config.toml
d_model = 160
norm_place = "pre"
qk_norm = true
init = "uniform"
init_std_o = 0.00645
init_std_up = 0.0365
lr = 0.00729
weight_decay = 0.0087
warmup_steps = 0
steps = 14625
Each number is 500 + 50 x the weight over its row's rms, rounded and kept within 0 to 999. Layers, rows and columns count from 0. Numbers have three digits each. The size before them is the row's rms in percent of the matrix's.

# q: layer 2 attention query, 320x160, rms 0.163, rows 156-191, columns 80-159
# k: layer 2 attention key, 320x160, rms 0.153, rows 156-191, columns 80-159
# v: layer 2 attention value, 320x160, rms 0.194, rows 128-173, columns 80-159
# o: layer 2 attention output (transposed), 320x160, rms 0.0823, rows 128-172, columns 80-159
q156 090:459500468442468524540495491470486542424433561526563404490506474500496521581532472554543521520550521496519511560502492434546494482474563417482512634440475509506492522436533599450489620444520612381476520482459545589611534449468512506520521514
k156 097:434565478496494460523464549479508494489550520555556583469531622567552488563553492534441508564432466490431483422636521452459575532513542548436651477527544532562504507539540500508560481418530483504407485608529533585514535470529519463534432591
q157 098:517463499566484474551481521595406461456498542551376508418457584480586535414552469479456499597471406466556515434526382533588513477474502512642527471481523490483463552502558448515454537476524473519470459572529527521442468441506542503519580454
k157 097:464425432453572470422453489439513473528476490584480499415460426461501480544540462528548530517499555563458486490495501529552468482480584456603443445448506524494546391451476517451453433516470444546509537413478526540600607597514576539524522524
q158 089:440454501555465487505505476466514526482501468508491540532443536512502443466556502497425483441555488563559538464534490411454458552435466516456524503474444452543574554463427497475467519505458471441546550548570515570555513520416568629503523519
k158 080:494523530459572433561534545525535458439450376453546502500560543483502538584560508540479515481489552473495509385467601569462512472550555536467635493374496500563513536527478452564472555479454508498440518560435554514506516521507453456548501498
q159 089:432399490438448483490466445421482445479463435550490479494458407520561458425536432582485534552446448550457499559448482536429512432532506498523535446507459478463456579474499542551473404498502470535483507544442463494377465530476521418550471462
k159 096:475495459565532497617571504535498442468374552580465570520443433485534504416480557476520458494551549460559499591510525497541521420484503499563527439466493550439544533507548515477580506569477475562488522450468514513552496450502533497507527469
q160 096:468475453538491554508592485495592578562487482403535505498487467370547558544482441484494531473546455437470560492517513477513454458518509459479474475657509505388548586548483510468465382384505568470545469467519554582477563452478493562416538555
k160 099:497561468545477543515438448515471580447509530474532474448533571534530490572506486532490503516492478429510523528566568391377501463484427551489546535437458497553543537460527431670513504424496494393462534460563474462509487485533553493547566580
q161 094:447518478449477484510564533478529554580405515444436483453584460565469451488417425511544498496447510471417524504588517491501570412459447423577497476554437515446428506518534521397592450442560445546532489471569456566509527500589473556542508507
k161 091:517544447571462447492499498436418467453568506495535448555490457443485462567487447514508486442548576462489458610445470440439574585573488486520433434474531538523469628470488495530522440521394497491539518428493465498493543464470450481454449496
q162 086:426489581436480584503518532550555496525443629474549461444531415417521525508519430546419551493477491517485473485457499569477499456531539505613537451499535571536452408525404522510455520435494507411439402380484521503562502575427463538560573544
k162 094:591463496581437487582465548497512497455548420465524527557476585487570528442435389444463471551476457526457498455440540414502507464452392570542422468503514479481542493490443494563505413521453548438537524466558530505371553450445478627550448577
q163 093:518475503469523427505448494534424445405429508470436528493509517483611552476546428557540471573451526483508444517608545556511504496541530568614469443386473570458506434458480482546478535481610518508490507499473485382536531436425498384488561448
k163 107:452509419484528450506473546383465541502458490479511541465444471448510526452466562483442544529493549462564506541514513454469508417455530447423481423518505549517526482493469506468500536485489473562606493432579520548516542592494641472437543391
q164 099:604560537575518487523495466499435537476358465551559504545439566652548528516491491561517476614470427542541496600467422523461447512421501468492541462505583493549507538445614532405516492513484504540460572590575433447494389533505539485487436459
k164 100:433502447541401470470397525473489416523456571596494562475435473469495514441479529473606510440487561485489463507447425510567497509498409467641531500467504572475436589474463558473466495480508482563585491520491553588529533534591601449450573478
q165 091:502564612538521509540593512583533432579518490568460468503436530514526460488431510512561458509514411577514581452463497523508483433385529414478543496489453537544546499453570405430477445593491506497516513453503469532440399594592532476600372506
k165 089:480570491448472419503558516437401435466497499432492469562533469576457529580490524573438494456518576340500538525527439539523430497490545473533491488506453466469418529452526541510499522454573501508440500504419487520561530481448492504492472484
q166 110:559613502500508429560414521547408465421484535486404524427489491526470523429467610517569489418538441515597502483531580519441486516447520480565499523455488512532461498518500449456445500522472486519499526578587539448547501608566569483538470537
k166 108:501523410505635508412523467416536496450473497470513464619538542495491519470455518481525485510455540465519525389521517456535499560559484395523470404542512431532563443530502594560466507506463472573538495504425427426510519530492471450439434413
q167 097:479452510447502513531509512415548436499415551564464468529577491425463480500441488545470449412478537472404494560458590484510465475520558515505532559512548511536479499560406531511624485515588510455573489412418480458415518505514352480557472518
k167 095:482470504482451515478571462490346568545523509567436461439453517431436484384442482518474516491481473491570594527474497532558599500488491499430458521586507490484560484537480521359478516465490481530519430456551541439534489416456509465427443407
q168 097:550527508570531458544516502496508436434400459590416465469490604496541477557412469412536395572509419527550540432527476497477468445525535515514470518458508489593528492545594524416477559500556434508535615556556456527496399431547445519516480428
k168 100:518462475512508574397454452447464549502559429536500429504410432414473368466538448534522556530565573558508525461456471437515577531539513539557497472467475529500494480511448520469450404570449500500563417482557566516541456525466554443450570466
q169 088:545498579552486417482464475482450500406555419431503553475506560519509453471511439513542490439576401561567480547595476479553548409480528454573528487452501507548564511476536518533431507571430472518449619493479495441467423563489559496624508458
k169 108:474497410437515414614536544501488463564377437515505597500459527454500539471474570540511415499448521420485483557444466528472511511568467504489471580451557512454416523417496516486436539535516425553453491355497540505538528564542549517492500427
q170 100:472524477440479442407505490459451366467499494469547406454481466533394460469441512454478486452535603489462464473511537461470522528530488421454485536452497477514470557440592524512525508492499584447463517484421414535570478461509483527567580557
k170 101:501450439502499596538494550571574455479610504593546537622511459498467468485539470534509456445471516572509479444530528600468524475465485498489556531465414495520541483584506496510525473476334514531564499525489529489434466398505505479430442489
q171 092:519634491562536448480545515475542457425421510498531547462570443522584509492515459621567530573505528462553463422652455496574425504591476465495434480407472453472463403502544514482513489523611440565503489480429481521519459565477510555492522447
k171 091:527429510468422475510440489461530485403557533520570524570508486501522417581557429418456538537571530494509501565524530465465482431531551527479581417475462488477468581465510547580564531508534527490418551506512507479473561463495517468413483480
q172 097:422472488555557519549500460505434497501474495541413600581460546505415526491521447525502524528461479428508486516528517426622472464497422433489468521564603488538528493553478558523568491416578525512493584484454484469504486442543573501486537362
k172 097:570489524448480408486459443538560417575514464503539479392519523460440554544594517502488537503475510505560466486417550525483544569566589522488519577551475496449418458513483569441428497538470514469457489500567623586563551543433528507442553570
q173 104:448457484441506563553552542584619521436498557422476533519533409419498503501498461569467533489509563501409511466502562538586482553539480543550414524556456534449454561478362591531541486438480538531509442482543565455548639428418405432399536422
k173 102:537572489431416438457484437509383513462507439502497425552505582440555651448504576499519496524468492496616495518548427538483480556569561495473382481469435480427557498473494455490489575477451478592479512430469527457497419551489533438531536545
q174 107:465431517430572549513474480523442496534531532489448469523645496549502465474531575582545532521479550453452478555469518498534682607547491420536528560420520528520453486473528562473496459483557387540504538451469436601483481509529445473503521486
k174 105:533495457437533560491565418576485415588517505574513472519444410416517538523516483514503556439450558447523583478445562533499578498499600557531471485482521520536465465497547528379471459525411469522522540456411535508465579518451432616454474433
q175 102:446456466512503534463494518402502371480490493542551437534452451533540549497629534446421509557525562491457465555555525550478590578524513486562584460515589517553406545566492549473500546513449488452520584463455515472601502507438467553546596443
k175 102:570569546521531573558510459542497494571479481449504558431573452476526537470456499476539527498475415538506474507482543579505576415481482508565502453472452419452601506588470450511476464502522479468468447550462543545516576483623605485490433439
q176 087:482545527496422443515474439489486569434481525550490568439533538520427542504508418570419527484541555522474555472481552468534526505478550503525467527510524502486523474467476451578492539584367534510586522482429507491527594534426658524481544446
k176 101:528448434473515637512501535529485484501458457532560546533533527474530495470583489547482522534564525526445405428476428583525463575448432514544521535531475513488512575523489447521506580483480500511500458547448491379536550443544470439435439589
q177 109:496403545508479565469466370486457473489523565503420497475524420386513485562602510573441509500525575444472439538474534516460564575546486511572426519499466482555459458467456459490488524452436489464446492480446595485496520485408525475431577515
k177 103:508430497468513496504521592574538453481503563459569518485511518557487484505478491479474630427375540562569561471481529448458511421487541590462499489500532564545522498597489511466527476498503537548599495554552591524471608497517470617447520502
q178 097:448480508481519502553518553510565530454526481435626416470497511565531482488496446478457485511518524579384496440559519494508475465524509478486514587430555541454457510544507543555520526443540419514590512640491504500542487473516548443545489588
k178 099:548477466559545472459487495508505497523506498552455541443366529524422452494575500464462497504485554512528515533508581564518478555485476464457531484413510553613496579523455569474501545464473519531441534514572511556412565504396487565478355453
q179 112:511585477466621425446490520552526567478470499473485465472499445461509489557564498607486567486514407445522486572539524515440567492430490520597430508500511435522503544513453468464439420442540430595520534545443498526581476542544515498493507402
k179 103:561455468525538525482518501459576430542495453483400526560484510485478592522492482550551523552490522469440542476481586420428416531518617517489549544493457534425446446474475576514472440588562512500461420435558511516517558585494495533461492443
q180 099:574549570572502499491495502490567421504468533535556447590458588555475423489429542461483516451411562484526513475461501456499446490511496538477486468511536527542457532494539520426534418525429521478498493557505565498440479417567516553561448599
k180 092:552517475450390397536448528553610455479511514561425426554513522504447534386489517467557454382487469516543514498585496529559481551510557464465502548556438484428419568484522529511454453571513461523489456549533443409481475511451527405461518578
q181 110:527590456515462433459537547464432504454490485479580579559510550542556477515552529530418512545464533468571425476648521459528442530536494458494543449465558461530530442538529494579478452436519416540490499442546529449528314458538481526517496535
k181 101:519442549543450556512402479447430478442501519535592581407503472548492531574462440528528459478530482525508449508394468532553477488446450550462518400422444438495535587422463499577527511469472482353566434566484494518418510456536567455449434569
q182 097:415575471508466419578527489461489546453512457587448505484422540505523494485456607437595476403490612543486518492598629494571528521591455542461417539498444495476497473567575512533554584534431503509515447535536465473516491500525567458539427547
k182 096:455544456436579540470511507465483536582575468533461520428501405560468444542611438498428528444500485531472459508500491484573517601539508537519526464524426473585480473553480539512556523514480517539535571530456520509471563391453560391558560450
q183 102:554599472457416467454509513447512528475497591476581471557501542553507418426548481436509521510502563536537479426530485512687468479533486574535559453423523480534476506523437520534481508499462476453434548480478533494467459482428401534491435525
k183 095:463531471447515390484427510581558454525559511550539456510411546569547545484518405450448449435494455490448534556525522512487563522521492500454542497495426444500477490563478527525485512477458435461591458451547548462467487516463620377573582542
q184 108:503484415605551528348496526565545498465497394515455485462490482531486457589435479552453502537450334479480451342589421401477496453485553513510539465428558534520536526490576497490530467470566431554512499582486453490530503528568551504481538525
k184 112:456510534490502495522537514569488561429409359524441531574496448467498489550423530495544520554538503470497566561455455511530502445491615515527532547421487600527509413493526484485551512558413504397513499542531480470598465485524424532497460457
q185 107:513635565507499444501557588448463398439493452499518452552450528510568443576512555416426422471486494516502478489475563480601531503531588493470526415403499435516485512515528459587439541531473410499469547511470434528533430539533515517575590607
k185 104:496500468498523452543473479573505506562475533447530534510537543589420457546601503527500533438499385416564524502561525549502506463406494507493434543373485553540445543527490517481593504458481512487426528565525509503475577493488537611402486482
q186 081:520518476441544535581640528441529450529523493509553557482586538496509489438488437524436530460540600435435509510510484580439407520466545505535577435486440458495554487496458534572463461447585433487528423479491430469467524509447468538459471482
k186 091:535490500483559488510587440510535579428469477537552534494469422500478411494550453507436458517573467455463517499550644514395474465482478446375540552577487442541538605417511503481491626491596427443489454451379437538477521488504563606605474478
q187 110:503564484443488436491496601472575448501492538538627518415496576495556427508508417538499489533513509514472465501498465512525475531444439611516482427475570446490527543451516529578515494477542437509587476558560492556510476452538460517456452518
k187 107:540546491545538469428527569488464576430531475497470493496410440545436457552482475385470568493527488565445403401504451536563411469491495438495494520445426565542593601499502496482580500488467483473441490530479491450503487458584499466516455558
q188 107:487518487483541466567613523474532440498464542550519586537537492514521467506515476505381491586460494390513440576502450507516483579501554563490548407523488476530492435496492515497549496451521468439477484438372543473544387477586432545541515539
k188 101:505563539478499518493531520473439470456473537515526463441475434437451513529534571498590547553479428498481560526454565523473489378463621522475469557479496503626428494470451502479480515573524485524548431530570493533453434481477527594473504477
q189 103:529445452534561498563590462423538489563436555453632595611437558506543515512400469549558439513500546439464545582462543503504556572523454544478490486492464539534433464463574529430457490529537480503478548492561491516578577463474524520466457504
k189 109:454537460412462399463462508554507475559454373556443523465436460466482557552543546448492493472505458396514413513478546516512495529542484571435535630558494445580448577469516426533450532492466546535494541459533512559480528461445534566470589492
q190 093:571536446474490576524397542449428527470498444467551583503509506497484449586434560523517517505494484463610460547557508434526487488508467361452515547491551467524569390443492610471518460497514529559446573454489575397491463493505519451468502470
k190 093:492436492529422471583542500490458499546542575532465548423554535522468616488556453473446494506419542439497411630511417420480583588552504503491539524529529468451482492482539561471373551464579487468504449455463557507466487446469505520430454496
q191 101:463503530586601569501526475564503504516550461531427600416570445513504536560561535601437476557453414492414455509500482510502503496550520438440495610513485491521446512512581529387460536467569463587438526512477478552482542468516524507501541490
k191 095:438494494502513633492536438431508589398442496531537479512475478445510483482420518409587511481486590516524501574499491585557607483500528558545400424431592462508466554522435462492641499525505560439515487516513530557508493503527421530457468447
v128 089:544495499455505457430535548461487471457433511370514529553581575500556494574427523608536556574524501535423580456488504504574415429539457558433496546426524490536508445532461535573479538464520498440502471433475501534465496556589530445512445516
o128 087:506509549415499507540492568460481441535492430573554472487492460497481442433518420496501520518557475459511529452519475474508543482499496504506518475523529477466484510516515491494480469549425545559465533534598473480514466505424515430441483451
v129 090:548512451525456508481446516578526544482527441527429488462458453491513417558586488479433538502402573464432493562454507481441539572456420493446522485570531470504522487495438516410500446461564523456474396520483518530546461494492535484579545451
o129 090:502594462569593480390531502507561546475571526452410464539446488521471558469434517459524427441543546512562463535582512472439526458453546481516590553477481470455470437527503464464455526509486540474570456439413547522525445490579455549481476412
v130 085:464503523504521415538499450507621582439347466470488528474453447436511513495494509413586605431515538515609527457421539450600543438549454578564485482451542555483531470522426476493500485551587517523508488510492618494523508618551423460450526429
o130 092:454553467505473542559451600431601511576569602431560562497451543517542545444468503453528562403418556461536533401602546493552446516512503482503574440449511496487398563461338469540528517573452435520484544512519558479490501475489491528533438473
v131 098:496445525479565577551512486519464466489522561467605463475546448621467526531437565519430508488562485523505493508375546407534600491470459452492516480470369458421508490439482511497483542525519453461389370531528445458473585436571454544466521475
o131 102:504440551509477532546477515568482481450454478534401466526503431452500543596538420499500499443438471410480539529477503543551544440437562503461427526588415511437369503568493516451505524412493513408500464571445446469447545526487517411478464451
v132 091:486434543536493530553450349414524511504500473461492484534492549564497496465512515506463575457579503480529374463599456475513504608623452436463458512445537472499530537593475495537461534605481561449465574516469534551518522547484369466495482458
o132 085:504456513411568476462525531544495490505495508478552542548476520567447581466432545487505612542426492455489565513452542463493494505496582502588428495398514477521343434501471476528514380528477421552445487433432518394537443474527445499461493525
v133 087:475459543520516482541506486532461481508490487485443461542585450596516458515469498514510536465416555475532531566447551522494467429541514499521441573456492565418463551448542521441568400485485538450412538530529498474470534459552483577486549494
o133 085:551375496439450471512470522471503590524522448502497505496462502508474482589556396554529485512500501498519458359481474541549450471504457519399463500507519413503481433554511480496469500517508466478457384419473512527400553404403547508508461498
v134 092:495544518434532522534525483562482491438540470503488513486503525455528505432495499482559465493481486450540411443531575436467546518529573581490448573481586510476473496574511499534448554478427571538479523427490480550461437541571488417403503595
o134 091:620453499501483598539420475538475452521453485406469536498477505547501494454601437617476565512487482548499531569514514512417483585456512515563472480504549492510578560416531522492488424473497418485534546464528507418476567593569495467529435482
v135 082:458472487516437510461470516461457516405587521473510434550562547482475497433430498589482409548536460549432490572479475487602509461483436507494477533474424420411437586571478497531480493482509517450584467449525409441477407521431403441465652558
o135 083:542522534436522443487434518488551402584447400546482557434468443521567476507532480536560568403555474513384535594412546521526474534409483476555406472496468520455517536530533498508475553538463585511499510549478421599479634471475564476470473511
v136 088:407452452430501451467495540589530490453467377510509448525487513575452449444450553539492552567446474529503382484556513554448456526578388569516538574635567554588484553578524416548542498492554554514425482559499506437502509560507506596574438516
o136 092:462507503436536435504503430441470477520452453555506420529466559543466629478499449510490538442554395502517568509560451432502489502445457527541522463397434458543483443450476608431572536517499513453483449479572459436460400513526483476537471595
v137 094:564568471501459543422427583501495491565526442515526578472500497594530425589522436533479548601476458496457517498486460483511462480453515538487513480444537568562422451522575393422442448441428425421536515601550507485460504425493522472569465466
o137 098:399415517633468547475420450566512513530468543515432392527511466458479491505470472529533522489586507531491495521552528498470534530501453462606550438497421451544521432468560508386459535568488475545571557478561544473555447485400470527516510440
v138 090:448470494555555394572432496415443533544412488413502545505541527454569499523472481529600530507487543518498404542574414540531526618459526469579521561535519475501538488451598484460532485475581514563563552533512444462568517460559458535504501530
o138 089:552471460440507487427492528502561468489422553556596533572561484470509489505401466578552452518482527463495537439508516543443485572499545438516571458463615368429454533539478534425589492513476562495521403434448484505418509501500512506508422526
v139 095:503520448589578529450592476493551489438466470476526542512489492509403466546593540493421471549509543411449564444538436492544460477514575438470538404505442613468505481425505497424537485572600473503521447473618505472531596503481462498519434395
o139 094:538561498605474451481544471447424548568426597467591502538492472434453465429457571474579487474519540547485490616498474538569532542461540550457516507523497419509518508569534508447485527409553415490409459513505542451519539504424415537479429483
v140 092:523464549478539514481518476473483368479573560512551563474518506512488490500548486562407502502424504456556514454598455529438470475475477527515471476448496495555566560496407436565469511447423444438503478522466602441506508539512568469578569362
o140 089:528551487533406527585519476454508501465520549574530385506523513465478513514552524539456451477474586533475444556490563386549558494631599502567399476491492447498492487528501554517517477587528414495424541461512515503543426442480495566470513499
v141 096:513510551473463505585457491474483434528492448422580463472568502409490443422461483489458532469491530549519509461491469573426442506489478535464509586461419542472421549503539480551503503438424491497561518576502466478447557439538499424503558533
o141 094:589497503410390536487395450540443500444473543465437481518471507457493442580495449528575519528479560462436515453499499507581490575462487531499461566498561488454569496463475388533562433537489454485542466538507550576444569489478460521528492528
v142 079:443426532458469542476486423475582461476535545493518620503569490549409520500511542534488482520495519486422429514497523538519449483446552567509451584520474493626467523590490468496498496431449436587551510394519396501526481426441542430616577467
o142 082:554500505465470420446409526388477531529466339453495491465457509379483409545581482544529514557561438450508494542488567428595506445413486519488511494444544430368507483534550482485448459503502530405470496499474613492569480445443560535444478392
v143 091:497466556492452427476531511499506607544523618547466508549499584550499503519497459475528443484478465518478531526513526496540491480587586558585609482498487536449539408460604500507509528451535390486501518464554391433572508512560477480528470448
o143 087:483504553553573552490470486474440514453437508453511575425543457538530411561477469441562550501528467502473558510485568493517494540478529466460526550440518546623532505557554460468613562523515470593460479460517569594537525569460554557539475452
v144 086:413521545459462460538414500460481486590426426496471450387502545493571473510441388421507470476490503458469488564543469405488475431516535463454470488549476495443439573493505513429438456492410476472468493478532463462435491383517590501581546488
o144 084:464478433468512468392514581582500564479395514443502465483529426487469418553414521602555487552511487407477504460466487494435533515540476511516522598555432420510463544443518460464508555481573484503522572583375528529432508440480494438480559430
v145 078:507503495558540609396456569574568470486529473511559550511531518472508469455555492485466545585601490422500455558534435477482453521583424459410617459443513507493429525563597573564409434526467481423498525483490535436462402428470503508538478523
o145 082:557432421441524557506485520497493566534510427444383458545467403483435485493497409502509472470494523558493504601398562406580578623515425420530514506437441509504504425480511420502543429519602478494518555452469456401556530440537528523498497552
v146 092:569463437490483552555460575517511441479538498438537417536477531463504482502444530552463493518547579465506481500468437532494528618486481529481507524510480574502554452436466494482407450534537503537543420587506482541495487592498546619512558557
o146 091:363518399422535504519608407516523546457465502499474578526591502556534542428502431463553561532403479556479438545452539483378501511458546507534442503535524482465463446527523500455559424494516497463515557437431540535454564404559477552379531536
v147 095:501502514582427533512587517549442416448548516510364496535511526480515472451500474486551521454521546494575569485420469525509476436571526596481437523514488489553562492443566504532452408527388556423512549556551515476509426565520564583436549539
o147 094:424465534421412540513522468510545580566558433505481607498439457434465455520540529435498491465557578518503471412450492510460552458474496466475513469440558491497542563564497469444474424444505536503438519394532478474477541442480585550524437615
v148 086:461455559506480492455445357396563513466456417480509383472450471592477509485450557422555538465588523451537466488529483361512486509525500399522461588543500491523490579491495503518500495475481520437461504508499522444561445543583609561472544465
o148 089:461536496433479431548536486544444474500497538516483495482518501479481587437472529547487569517475563329424537546451475535566527564473528520484464532440552480486423530491476580549550576448474510535425495449437432519480535459415469465448534498
v149 088:484492552571518507452464531539563580505399407504466405581423557646542536527498600532516568524605441482391485494506527437548590516528500397466458563529495538628495444550503575474527455495508483449510532589547471497476528436506517516544422529
o149 090:479447504473573477615429538506526502538454541491518486445625526504478578472504448464515532477523449503580455524419577468426576558523497479475561539558510527475517521450492492473442516476487549547475449520393546462510427556506438467460545426
v150 092:589533533531536510460521545439529518513501510460548422507489441567425481620481488514483458643544454503436571485441498414499489489444490391425559418515548534506471507514538521429472532465527529448421582449522395523420531505540484503546544459
o150 091:498439457561475443489513412556491515491487512504487467473555508515460524494514562560513528484585578447503556581447484555452575537524600556492479598553381497547465435537623464589535481489433505481557433500513584500608554418515412484503532423
v151 091:552538482443474587493425403526398531443420535450565509459478561500503475437515437515489505435487552473579546456580561485561401480486476584578500464474454423489470439523529511476436540533472474484529374489537500463448555396559511601515464543
o151 088:517497525484530552420538428542528463484500546469459465470480453487467424528317489552482478463566479496424466480515475489428513529465538463505478483487454454469455449484439471485472523511560477470441538547415511470485511573487520458572475542
v152 090:527596479500511431462571480621636424403423525529443516480446485425463526450523454501447527507435544437508553482514538534553510442457435558543479436512583529434497562447386422503608458401496400443463515513544538451463475493446581562477471404
o152 094:480622463637508533601504590418478530529560489507523533480487506524443499547524525454531414444473600550579510464535478545490435423566464503506462475531448494537446549434548503507393551559509444463467502516473523472548443492489453511590478482
v153 090:535452489485565611462411493562434525530448370432497594544518533560547501462486544477514533499449533550475499465577460486546441503503539534555484560481549476566470497521588461521517513452453484533545495485465515444545484432643512505482453510
o153 085:497490474509483456461526460464539485549478516469500445485564437450491490442449437578480424463510430502495481548483524495541601631522527490512483453502515394476534359515473529492516526625624546506478479438523488479433447579509512552463578536
v154 086:460411480560561492491474412550574507510453492520460499525464474460407512487509534538571391511577517490502545456414421455514546471478505432573507430555567560569513513434487407586460496495487621537514562461529467528476465544479504591433484488
o154 086:518489552422426444588491464433445514624539472482537514502569508437523414423544577483509588447570552495461497544505498518532504553499540488474421582552423523461445556563477545529533504517503521519490568435449544418512497433598425471518519649
v155 089:431514505549521476494546543551444442507476536521605496440503479576510500438385451464584448476472605502487528433552567494615500452567560513489481545512465442524432553488507458539515560428493509638552482537489496419527524522623490529475490558
o155 092:526524422497434524474457529442488550459495493541420514469517539352549527500574438550531514527493525480517531487540437485580447564506450501521520455437598551453432520506414535506417462441516523515512468475542538518485475569394443409528461459
v156 088:498496572508493502410432523490486532531541426546528449492390471569513474440455444484573562460457515557498432562552500430449533486471442457496554547472439446576467503489419484479464556404427597476513529566460529577510520462514508438519481499
o156 092:516512549418511456595501352494422519471494450521479382477530572376512569487524547573402534517528557467431568441509468451499576473504498529546470487581457455478470454495482583476447508515472483480559550387505379543441426508540528524572647530
v157 095:497542574439480408461517520566532441520430483494437532478420417500525448485511498490527476583398560420496410488527582544551489463479497503508470528487522547539437479459481472448511477524559518499386502496551532569500558507455516462484523447
o157 099:497582460521446478579370486437440512489522558499558443434567612578496502480528496545480497471537512617528527477515497502486489472500467504481501387489483463473476532408611505496485510502415333593496477484578515462503434504534554528535397440
v158 095:472522501543510487551543536508442477512458493483491466496478503471552526529542479572535535406529476459471498510482527516578509414564600596520408595402477568448466489486566456511547476472508493444516489491539395490497471583415390512427448504
o158 092:420504498473543493600438474471511501563488515493596540508431516574519456493490467504623572470523555603497518456450545572546488469469539472382482524570538511521483537570406533519507481524459567561514464524537503486365559516512457554547425557
v159 090:494473557423542500472509487471429561498416451466497487505529542512464532555536519558476442394597464417557432525529467441484516583514481449511406565449415480516525499612578443462579455548420469526512490502489488493501528581536390550518497500
o159 093:424455426469464484558439516457491440555422523466541547480497534587504521388453493449489492506426471402477559570480524531521558559556534502553612585473526466597476385514438544553557546390534479493506532499508351490555466498526483514515493407
v160 096:424474521458593548545472543410522551564435467454548643579592489482556514576465503543502528533550458527469520456405548445528567602518561488436481470447439510527507456547508520492512529466513513467513446486462469440432506434509548471549475479
o160 102:432444489504509521456458512521526419603439504462576424536551487413515501525526502595480481496532507527491495513496439483560514452500589589538580496543488525448472489490486462510512490463405558431461442465504492559383517509436403481395541556
v161 086:549547442444482521613479497537518482524564593553518541444502509596499475508485476415466404424506478475450533456408482499592573436515608563417488440381503469465517510514541488474432569512456541456451537456463430492378435551564525438477498462
o161 091:482457474574451540457457494493476592484524453453443576505453519475531504541607470578594570549578502487553473463525483478398485519457534550493495505547540537489411558483474487487445490389500504574406511561559597430527491428490496470443429414
v162 086:465481618451448465527508452576507470489524564590452510513494586466538466461520486485556471449395623460461441466583550545505522485493462583548491514506506493583513602506368472560467514507422523522558547541483533538562497531507558417464511458
o162 098:563589468471528547498531535454413497438538489490549545409558567492535464492496496481573506570403425555477544489552546409477430496538460551543482496443500534470438498507462477502470433568479438577466572459507536496470416481485582541556522394
v163 090:449501509459489374496556492580492584564489488524493441376495474466618534512492436470501445577459506433455495480506558566414465399527558602456531494491529503411484551527502482496461513579573489562398508467472479557526509514489430508434494562
o163 089:555514501533466528364500541524466448454548521460515533553501491681485467490510548429521492615559423552547473465553438532462394523461424510568486467640483426522507546415463498575582528470504466528586546619604522513487488547514514463549455516
v164 085:494471528431466458554536498388563418457473422447498437444451438442524482429416543432541554519506514487481479576479569504528490548413491515555462516529467479614486491548620522480575528491531491580501450445547500555563634585432451564499571466
o164 088:442558478418455469465492454480585488470556551526447569459532571513514449450474459544375519504548467460582569474405516531509492494472463541408537512384529522484462545435452586488516431554421444506527479586563521526513490496548506628424480497
v165 098:539445535458468436488610550501474507594556530525432426443466536494515551349434525504496403480464516581494506545526496503544528444545518482453537442567485494472482466522452525544463509557464452531442430454454479508575496530402465529446565648
o165 102:596521521456485503485563583506413570490565425556457564446455476618580516549494471493434551465487442470442501515409495480487472505481491458486470494549509564477517490462544489466564480537522504557595427618565478541490511538543509504559422537
v166 090:580510507394501534466392486560508483479479528492464514483468548587479482490512497452476507474420494446535488529517483606463406484485469558450567559453502528544524449552436514481432473418498453458454472485533450513439486454519573491591545469
o166 088:483510478496485503531432414502413570489512501462483457419489438491480460572536554505418511507469510470514456444581484427487504428521547513544498495470574466456441505380590513514556514501466524546437540434542574543565494447535570484472442381
v167 089:423487506455462545531468506418593567408497523574457643457529539540447461493466482431474504584463546579480538438476481446579524443438501409534582441465466510527548473519536516501500565518527521597588422507523416532500477464606470490527563500
o167 084:511509548398515588403570439537533556535560496426557589434492449399564496526517510547484538504501437496475542498437550502514422582499443534519513487504476445502501481559474371423467629535483532436421541467529571511534505454452517580531462434
v168 096:485506545533460480466482501455491492597439462524509549489461550609466455421441537514528395482446486438430508473619466467514483479543580381540556541533536455512495457547491533456456538431486459619516598495461448520510521485497441583468455615
o168 106:453493447389548465470482572568467537493512410516599470431500402447508510498561535565450591543493477542445469458438498463513465593445410513510460549561585544416506528414527546464522430408521488528459382482569455484517490513507401512477516479
v169 090:455486528539540546516519394502538522509571495536439584507516516501563558430467541489570517533581540602430617497456535552428523477503509497443492424426478523505536516487526523600475487568519559403486480444376576491472459534428463487411463547
o169 085:580443526562463532508527543545471562551618536492469527504457433481588436434513543512524486493556406525534455558484500523535500455497458581508506445469526541473514646525454416541513537573469541581475465494483552460514493498504578630512589691
v170 091:578458471523479491499466522541446525503457505477541461559461495497429465476503545412542452526515484488505481479502577541586550440487497519539497596519589440502491481520438483520482531452463563571432557520457516419436563491516410553531500496
o170 089:553518492602470494507462522460496454486387404579470538479557561475491534531530429574450505459392512494429455482516464445475491596423487490513546496512474539503508419504478541652503486423538391473526456569511490488500506499599527400472537459
v171 090:512504468460405575420465493481528521582551453446502559470537465578483502565549556487370530471561448523514469469403554493492430454462603480573443491468551449614476473470604523504482495544488493472480527477516389581497493507659466470398536473
o171 092:412404617507489515496489436456529499508568510478517453537514435473499511488475543407537452568523406481499455538432570601561547515480592573473498546545542491456579451535559489517509593530518484500603518499608568505494525490454515515517402499
v172 096:503580550467480519533489579481482438520521474495572437558456547537464520480493457500594359499536414494539555417519616515548527451525467541547470454600605461494457475503469459519422531395405515543448511480488456492449437502540565533577508490
o172 095:476409472560525580475456430522518431387405487513538531444530542447502496565550484522461573432512593449491513555554478459428539560516537559505567537527465605514503539469559525537460500514438559482512489553495506413506563530556448435572529503
v173 080:498443468468484557513480572511477455409558558456529466513577433525552529442492463546410458476529474495464536552506547531529457551566473597505503438399484481421485515550582528416573430471501385551594530489572443459457547468591463457527517546